Weights of a small transformer language model: a variant of Muon for these matrices.
Each number is 128 + 24 x the weight over the matrix's rms, rounded and kept within 0 to 255. Layers, rows and columns count from 0.

# layer 2 attention query, 128x64, rms 0.0848, rows 0-48, columns 0-63
[[118 162  95 124  72 108  88  88 122 119 130 102 137 157 144  91 115 145 210  78 138 137 131 185 130 130  25 114  81 133 108 177  71 130 114 172 109 106 119 170  83 100 140 142 183 110 175 116 122 102 125 183 114 132 132 169 117 152 141 167 122  61 169 136]
 [133 131 105 137  97 135 100 147  89 121 122 139 135 146 130 119 125 101 130  84 113 104 187 173 148 139 121  98 122 114 139 110 108  89 124 142 142 135 113 155 141 119 157 104 135 135 145 113 125  92 113 164 147 127 124 178 128 162 155 126 110  97 160 148]
 [148  93 166 114 141 159 109 147 194  89 135 158 128 129 115 108 135 113 104  70 161 124 113 128 125 122 113 125 165 151 124 145 103 111 116 100 130 121 122 110 111 163 135 143 140 118 149 146  65  78 125 146 139 111 137 110 124 212 107 142 129 128 126 130]
 [126 108 100 152 134 140 101  90 143 167 116 118 124 160 125  88 107  86 134 123 153  95 145 161 128 146 143 104 135 147 109 110  84 107 120 184 165 136 134 154 142 110 158 148 119 144 138 124 121  71 153 140 130 153 132 135 131 167 152 129  93 143 148 115]
 [135 150 162 153 102 117 136 146 139 147 110 128  93 113 136 166 115 145 161 117 138 101  89 115  80 179 106 124 109 136 124 135 170 103 144 126 112 107 177  92 138 155 160 139 159 154 116 139 136  82 151 128 154 109 115 150 131  57 121 140 178  89  99 118]
 [124  65 115 104 147 130 138 131 149 108  92 105  76 138 133 108 162 128 111 104 141 149  78  96 142 105 206 179 141 153 130 105 130 111 122  70 132 148 103 139 171 189 121 146 148 124 137 146 134 136 120 109 150 132 129 136 158 100  97 124 161 187 153 125]
 [148 136 135 121 125  92 142 147 164 134 133 149 117 119 167 148 139 100 129 170 110 108 106 112 111 111 159 153 160  83 124 117 187 179 132 110 108 132 122  60 140 165 112 119 133 118  95 139 124 105 117 109 188 139 147 119  95  80  90 120 107 131 103 107]
 [146 153 177 104 128 127 142 141  95 107 158 150  73  77 159 149 144 148  79 145 170 114 137  95 127 124 111 126  97 140 141 105 163 119 142 125 150 161 150  70 108 192 136 144 132 118 128 142 165  97 105 109 158 168 130 106 104  74  99  83 170 156  71 146]
 [ 82 117 111 132 133 122 109 108  89 126 163 153 114 171  89 100 110 115  83 133 174 153 116 119 174 102 153 110 153 182 114 103 124 130 145 142 151 140 137 162 111 141 162 126 146 162 139 131 105 149 142  96 130  65 108 125 149 142 140 111 112 137 141  90]
 [123 137  58 146 137 147 141 145 101 183 142 129 133 137 124  92 136  97 110 140 118 159  88  94 160 100 185 149 119 102 142  87 136 139 104 143 110 165  87 106 149 141 126  82 153 111  95 152 133 147 160  92 133  83 116 135 169 109 104 135 138 147 140 105]
 [116 161 111 165  78 107 112  78 102 166 120 162 140 154 125 136 106 136 165 117 103 121 127 138 145 114 107 101 108 152 180 118 126 128 107 156 115 149 139 173  98 121 120 123 186 125  99 152 128  89 122  98 129 114 108 138 155  86 176 159  94  88 135 155]
 [112 123 104 109 127 126 138 138 133 106 118 104 140 143 131 131 129 131 126 142 104 121 137 134  90 118 171 127 113 126 133 159 135 146  88  71 172 139 111 103  83 141 129 141 104 145 114 114 145 126 123 138 120 149 136 183 117 117 126 110  93 152 128 156]
 [140 169 132 102 171 125 151 113  86 126 142 120 129 109 147 133 108 154 120 158 145 113 139 151  89 154 115 144 159 114 102 141 127 124 139 161 108 125 145 113 120 128 111 129 105 108 142  86 132 118 144 109 162 156  91 104 108  64 140 115 117 122 115 142]
 [115 116 131 147 178 113 101 167 113 127 143 122 122 129 115 127 134 139 120 137 123  65 137 127 114 135 149 127 141 114 136 136  92 163 153 116 118 103 140 138 112  98 130 130 133 145 139 138 103 132 132 125 150 124 101 112 139 113 166  58 121 135 123 145]
 [112  92  91 127 162 148 142 131 166 138 154 110 136 132 115 104 118 131  98  85 121 146  72 129 137 110 152 158 157 133 161  73 122  92 165 107 131 207 127 123 181 116 129 108 104 135 119 114 142 168 155 131 136 116 100 128 183 139 155  73 126 100 130 109]
 [136 122 135 150 141 156 105 163 170 121 148 111 148 105  96 162 109 129 155 149 155 171  89 155 124 122 111 115 148 106  99 119  98 106 112 101 159 103  78 165 147 138 149 110 127 110 144 133 116  89 111 140 109 137 109 113 101 169 146 138 116 115 111 133]
 [131 134 116 131 131  80 138 140 120 135 135  99 125 118 123  92 137  87 155 127 157 155 161 154 104 117 111 102 129 141 119 129 107 130 111 112 148 119 140 131 113 119 157 101 100 110 103 129 143 136 122 130 124 113 136 153 147 143 155 143 115 158 129 122]
 [176  97 130 136 125 184 152 122 134 140 118 105 129 109 104 132 149 148 122  95 126 156 104  93 106 146  95 185 161 124 149  86 105 113 138  87 147 110 131 120 104 169 126 106 120 118 176 129 129 137 151  96 103 129 150 101  82 142 126 132  99 139 158 145]
 [109 158 144 133 140 140 113  74 110 157 150 148 152 135 138  95 133 123  93 122 128 129 126 138 182  88 123 125 171 129 138 124 129 130 148 135 129 156 125 147 139 107  92 116 134 142 114 135 160 162 140  96 154 134 134 109 120 106 159 127 106 162 158  82]
 [157 138 157  79  76 115 158 135 143 116 135 135 126 128 158 135 111 126 144 148 117 143 180 129  82 117 138 124 108 134 133 171 134 131 124 119 141 101 141 108 123 155 110 131 160 118 163 115 129 125 130 179 129 144 120 107 125 131 105 131 126 124 114 143]
 [176 116 155  88 155 120 133  72 125  84 119 145 161 102 123 141  97 128 100 130 138 141 132 137 145 150 116 120 110 124 126 139 127 120 109 136 118 122 116 139 114 147 119 119 123 139 139 137 143 156 108 125 121 119 119 129 131 162 116  96 123 167 150 129]
 [119 108 137 105 136 143 103 171 122 159 126 148 128 116 135 139 132 134 155 116 114 131 172 148 172 123 127 133 123 106 103 159 119 117 114 138 148  99 125  86 130 129 169 138 122 143 105 142 130 131 129 128 151 145 114 128 105 127 130 142 134  86 121 114]
 [102 114 122 146 113 110 141 115 161 124 100 126 117 153 108 134 143 135 116 165 149 132  90 116 168 121 135 169 108 160  92 122 147 122  97 131 145 138 106 139 148 132  96 118 157 119 133 160  82 128 144 126 142 117  91 119 179 100 126 105 187 134 105  95]
 [144 110 115 149 150 145 173 128 140 169 163 105 131 125 125 144  88 154  94 155 127 110  87  79 135  95 136 139 100 116 123  86 150 174 143 103 141 140 138 124 138 113 158 112  78 134 119 131 107 152 110 134 128 153 162  88 152  94 181 122 125 112 137 174]
 [118 119 132 114  75 114 144 168 132 118 146 152 139 108 149 147  86 140 153 136  94 131 122  84 155 133 138 136 134 129 131  92 151 157 110 130 116 130 128 113 129 133 138 115 112 115 117  83 137 159 120 149 117 141  99 158 120 114 124 124 148 158  75 100]
 [124 129 147 156 127 133 105 123 147 118 128 138 120 115 136 140 151 159 144 162 123 137 137 155 113 144 132 139 112 144 101 136 153 127 145 126 110 147  99 120  88 124 142 133 144 150 116 118 153  96 169 130 130 145 103 121  91 147 109 121 141 122  78 132]
 [148 122 133 131 169 107 124 129 143 148 120 106 164 113 137 171 127 160  89 161 112 124 147  90 126 122 140 100 108  90 110 107 161 143 128  74 103 132 122 128 165 123 132 139 120 147  93 117 170 126 159 121 144 155 128 146 130  89 126 113 137 145 144  99]
 [111 162 115 115 136 130 121 141 148 154 151  89  92 134 101 111 134 104 123 118 153 128 128 134 115 105 148 142 112 122 125 118 118 113 127 107 159 124 124 165 142 116 166 136 120 119 128 124 137 139 127 172 110 115 126 163  97 134 127 119 119 141 142 140]
 [152 100 120 153 127 177 101 124 137 107 131 138 180 148 136 119 118 162 130  95 136 104 150 163 147 118 105 113  99 106 136 116 188 128 157 110 145 140 124 114 147 138  95  88  99  91 150 128 131 121 143  99 171 134 162 135 145 122 111 105 145 153 151 123]
 [113 169 143 154  57 134 131 101 145 115 150 148 140  91 175 132 115 149 143 121 165  93 118 146  76 155  87 127 126 179 112 104 128 107 116 143 138 150 123 119 135 144 130 109 108  96 120 131  87 105 149 173 123 165 134 133 118 139 117 142 161 123 119 110]
 [175 133 153  99 118 171 154 108 155 138  85 162 115 100 101 115 104 162 166 131 160 116 117 154 112 108 117 117 124 128 116 160 122 141 133 106 124  96  87  95 125 147 113 111 162 119 150 140 112 131 151 124 135 155 128 115 127 133  69 192 152 144  96 124]
 [129 149 115  98 141 120 137 118 115 132 165 110 145 138 136 117 154 132 131 147 166 137 124 144 158 100 138  88 140 131 112 169 140 114 140 118 135 166 103 104 109 133  93 168 133 166 133 120 156 129  92 118 125 140 121 151 154 106 104 129 107 137 132 117]
 [100 117 104 141 120 127 120 166 116 158 137 113 132 116 103  92 106  87 141 107 163 109  77 122 169 132 146 161 130 130 186 107  88 106 115 156 142 102 130 152 116  97 103 110  96 126 130 153 102 166 125 125  99  95 124 100 156 135 144 141 120 101 168 105]
 [135 114 170 105 134 121 110 104 142 146 145 112 157 111 114 137 133 139 109 118 109 143 145 160 121 163 110 126 157 136 107 130 119  84 104  94 140 112 109 138 119 136 105 143 143 168 136 141 123 133 120  90 106 127 139 174  98 175  89 107 124 140 121 131]
 [136 137 132 105 132  92 116 103 173 111 152  92 161 123 136 124 145 130 132  72 154 149 159 144 139 155  89 124 141 164  93 101 109 136 113  90 158 128  78 131  86 131 172 119 135 102 132 155  90 133 133 119 115 123 128 115  95 183 128 156 147 161 127 183]
 [126 134 151 126 128 119 131 156 167 107 110 167 129 125 157 179  97 132 111 128 124 111 119 120 116 143 104 175 114 127 106 125 177 120 112  73 168 145 137  99 107 128 118 144 163 135  96 125 130  84 146 129 151 138  99 132 112  93 102 135 170 141 102 103]
 [126  96 149 143 122 161 117 104 114 176 128 123 163 125 130 111 106  93 134 101 144 124 152 141 194 135 118 145 144 152 138 146 125  99 127 128 151 118  98 135 119 129  96  83  98 158 157 141  99 140 128  96 108 116 133  95 107 175  93 168 106 137 154 120]
 [161 113 111 111 131 168 146 147 166 103 169 115 146 126 105 148 144 164 118 126 126 167 141 132  95 107 133 131 128 115 110 123 107 121 106  87 138  86 119  96 127 144 179 121 155 149 127 114 123 124  83 147 146 165 141 119 104 103 110 140 136 166 153 151]
 [149 108 120 149 158 139 117 131 117 117  93 154 124 141 125  89  94 150 115 163 153 135  78 141 119 115 148  97 138 113 141 106 112 118 144 149 137 144 134 116 156 131 127 107 136 168  97 128 186 118 128 121 114 131 150 145 136 114 149  96 150 115  87 109]
 [152 116  81 133 109 157 106 141 145 133 135 121 115 105 115 111 124 136 157 124 141 148 115 146 112 127 126 130 174 136 147 149  75 157 138 145 145 107 137 153 111 112 128 109 124  91 113 121  85 137 127 158 121 109 143 118 132 198 163 137 145 134 174 140]
 [157 144 140 119 153 103 122 153 123 148 138  95 150  97 135 157 123 116 125 136 136 116 116 120 121 129 146 132 124 120 161 154 144 132 124 104 117 149 136 133 117  91 119 111 125 106 101 152 125 159 161  71 143 134 141 141 120 127 125 126 136 144 142 130]
 [173 100 171 114 145 142 127 147 129 158 128 154  96 107 115 151  99 164  99 136 138 139 124 129  97 149 104 151 179 114 153 142 121 134 136 134 134 100 156 141 125 148 100 130 136  90 131 143  78 104 126 153 123 134 160 100  81 143 100 142 137 142 111 174]
 [ 98 116 110 151 123  93 109 108 144 114 149  92 117 144 130 133 102 109 156 118 164 107 143 138 130 113 108  87 121 162 128 162 104 127 130 150 132 144 121 179 115 116 142 148 120 121  98 120 105 131 138 122 129 115  96 125 140 137 152 136 106 144 151 139]
 [145 123 167 123  93 116 129 133 111  92 152 127 161 121 165 162 127 160 117 106  92 103 116  95 130 148  72 105  93 113 117 139 166 139 106 113  94  86  90  81 137 132 132  94 120 138 106  88 145 148  79 110 162 159 160 111 105 123 112 130 113 134 125 117]
 [121 109 112 140 121 124 102 106 129 126 117 143 139 170 113 119 149 144 124 144 144 156 115 149 136 114 121 106 105 124 114 137 115  95 160 129 108 117 132 161 173 123 165 122 161 124 151 138 151 134 125 161 116 104 135 128 139 137 145 152 104 125 157 114]
 [144 155 145 131 213  90 132 156 138 123 139 119  92 125 144 122 130 148  93 169 124 106  74 132 147 100 158 124 133 113 126 109 152 105 125  77 112 168 121 133 171 128 107 134  93 103  58 130 132 122 133 108 127 130 128 155 111 102 100 102 163 179  84 137]
 [153 126 140 119 154 157 146 177 143 134 131  97 155 119 109 114  95 125 124  76 141 111 148 119 137 111 129 131 194 148 127 118 101 149  88 103 175 135 135 131 154 136 107 115 120 179 173 125 103 117 132 126 117 115 143 126 103 169 132 106 122 123 155 136]
 [103 140 101 121 135 113 150 137 123 126 138 115 114 150 101 127  93 149 109 144 114 148 127 119 114 154 145 120 119 134 124 118 142 118 194 105 150 170 135 108 107 111  96 140 110 140 125 139 134 130 149 100 123 111 110 121 150  79 152 105  97 135 112 116]
 [118 161  96 156 188 125 121 142 133 112  93 153 155 171 126 118 129 107 108  77 124 137 139 125 170 124 159 143 118  99 118 118 125 124 130 165 118 150  90 162 132  98 124 129 148 143 105 110 191 149 114 130 146 111 135 132 150 112 159 131 122 138 167 121]]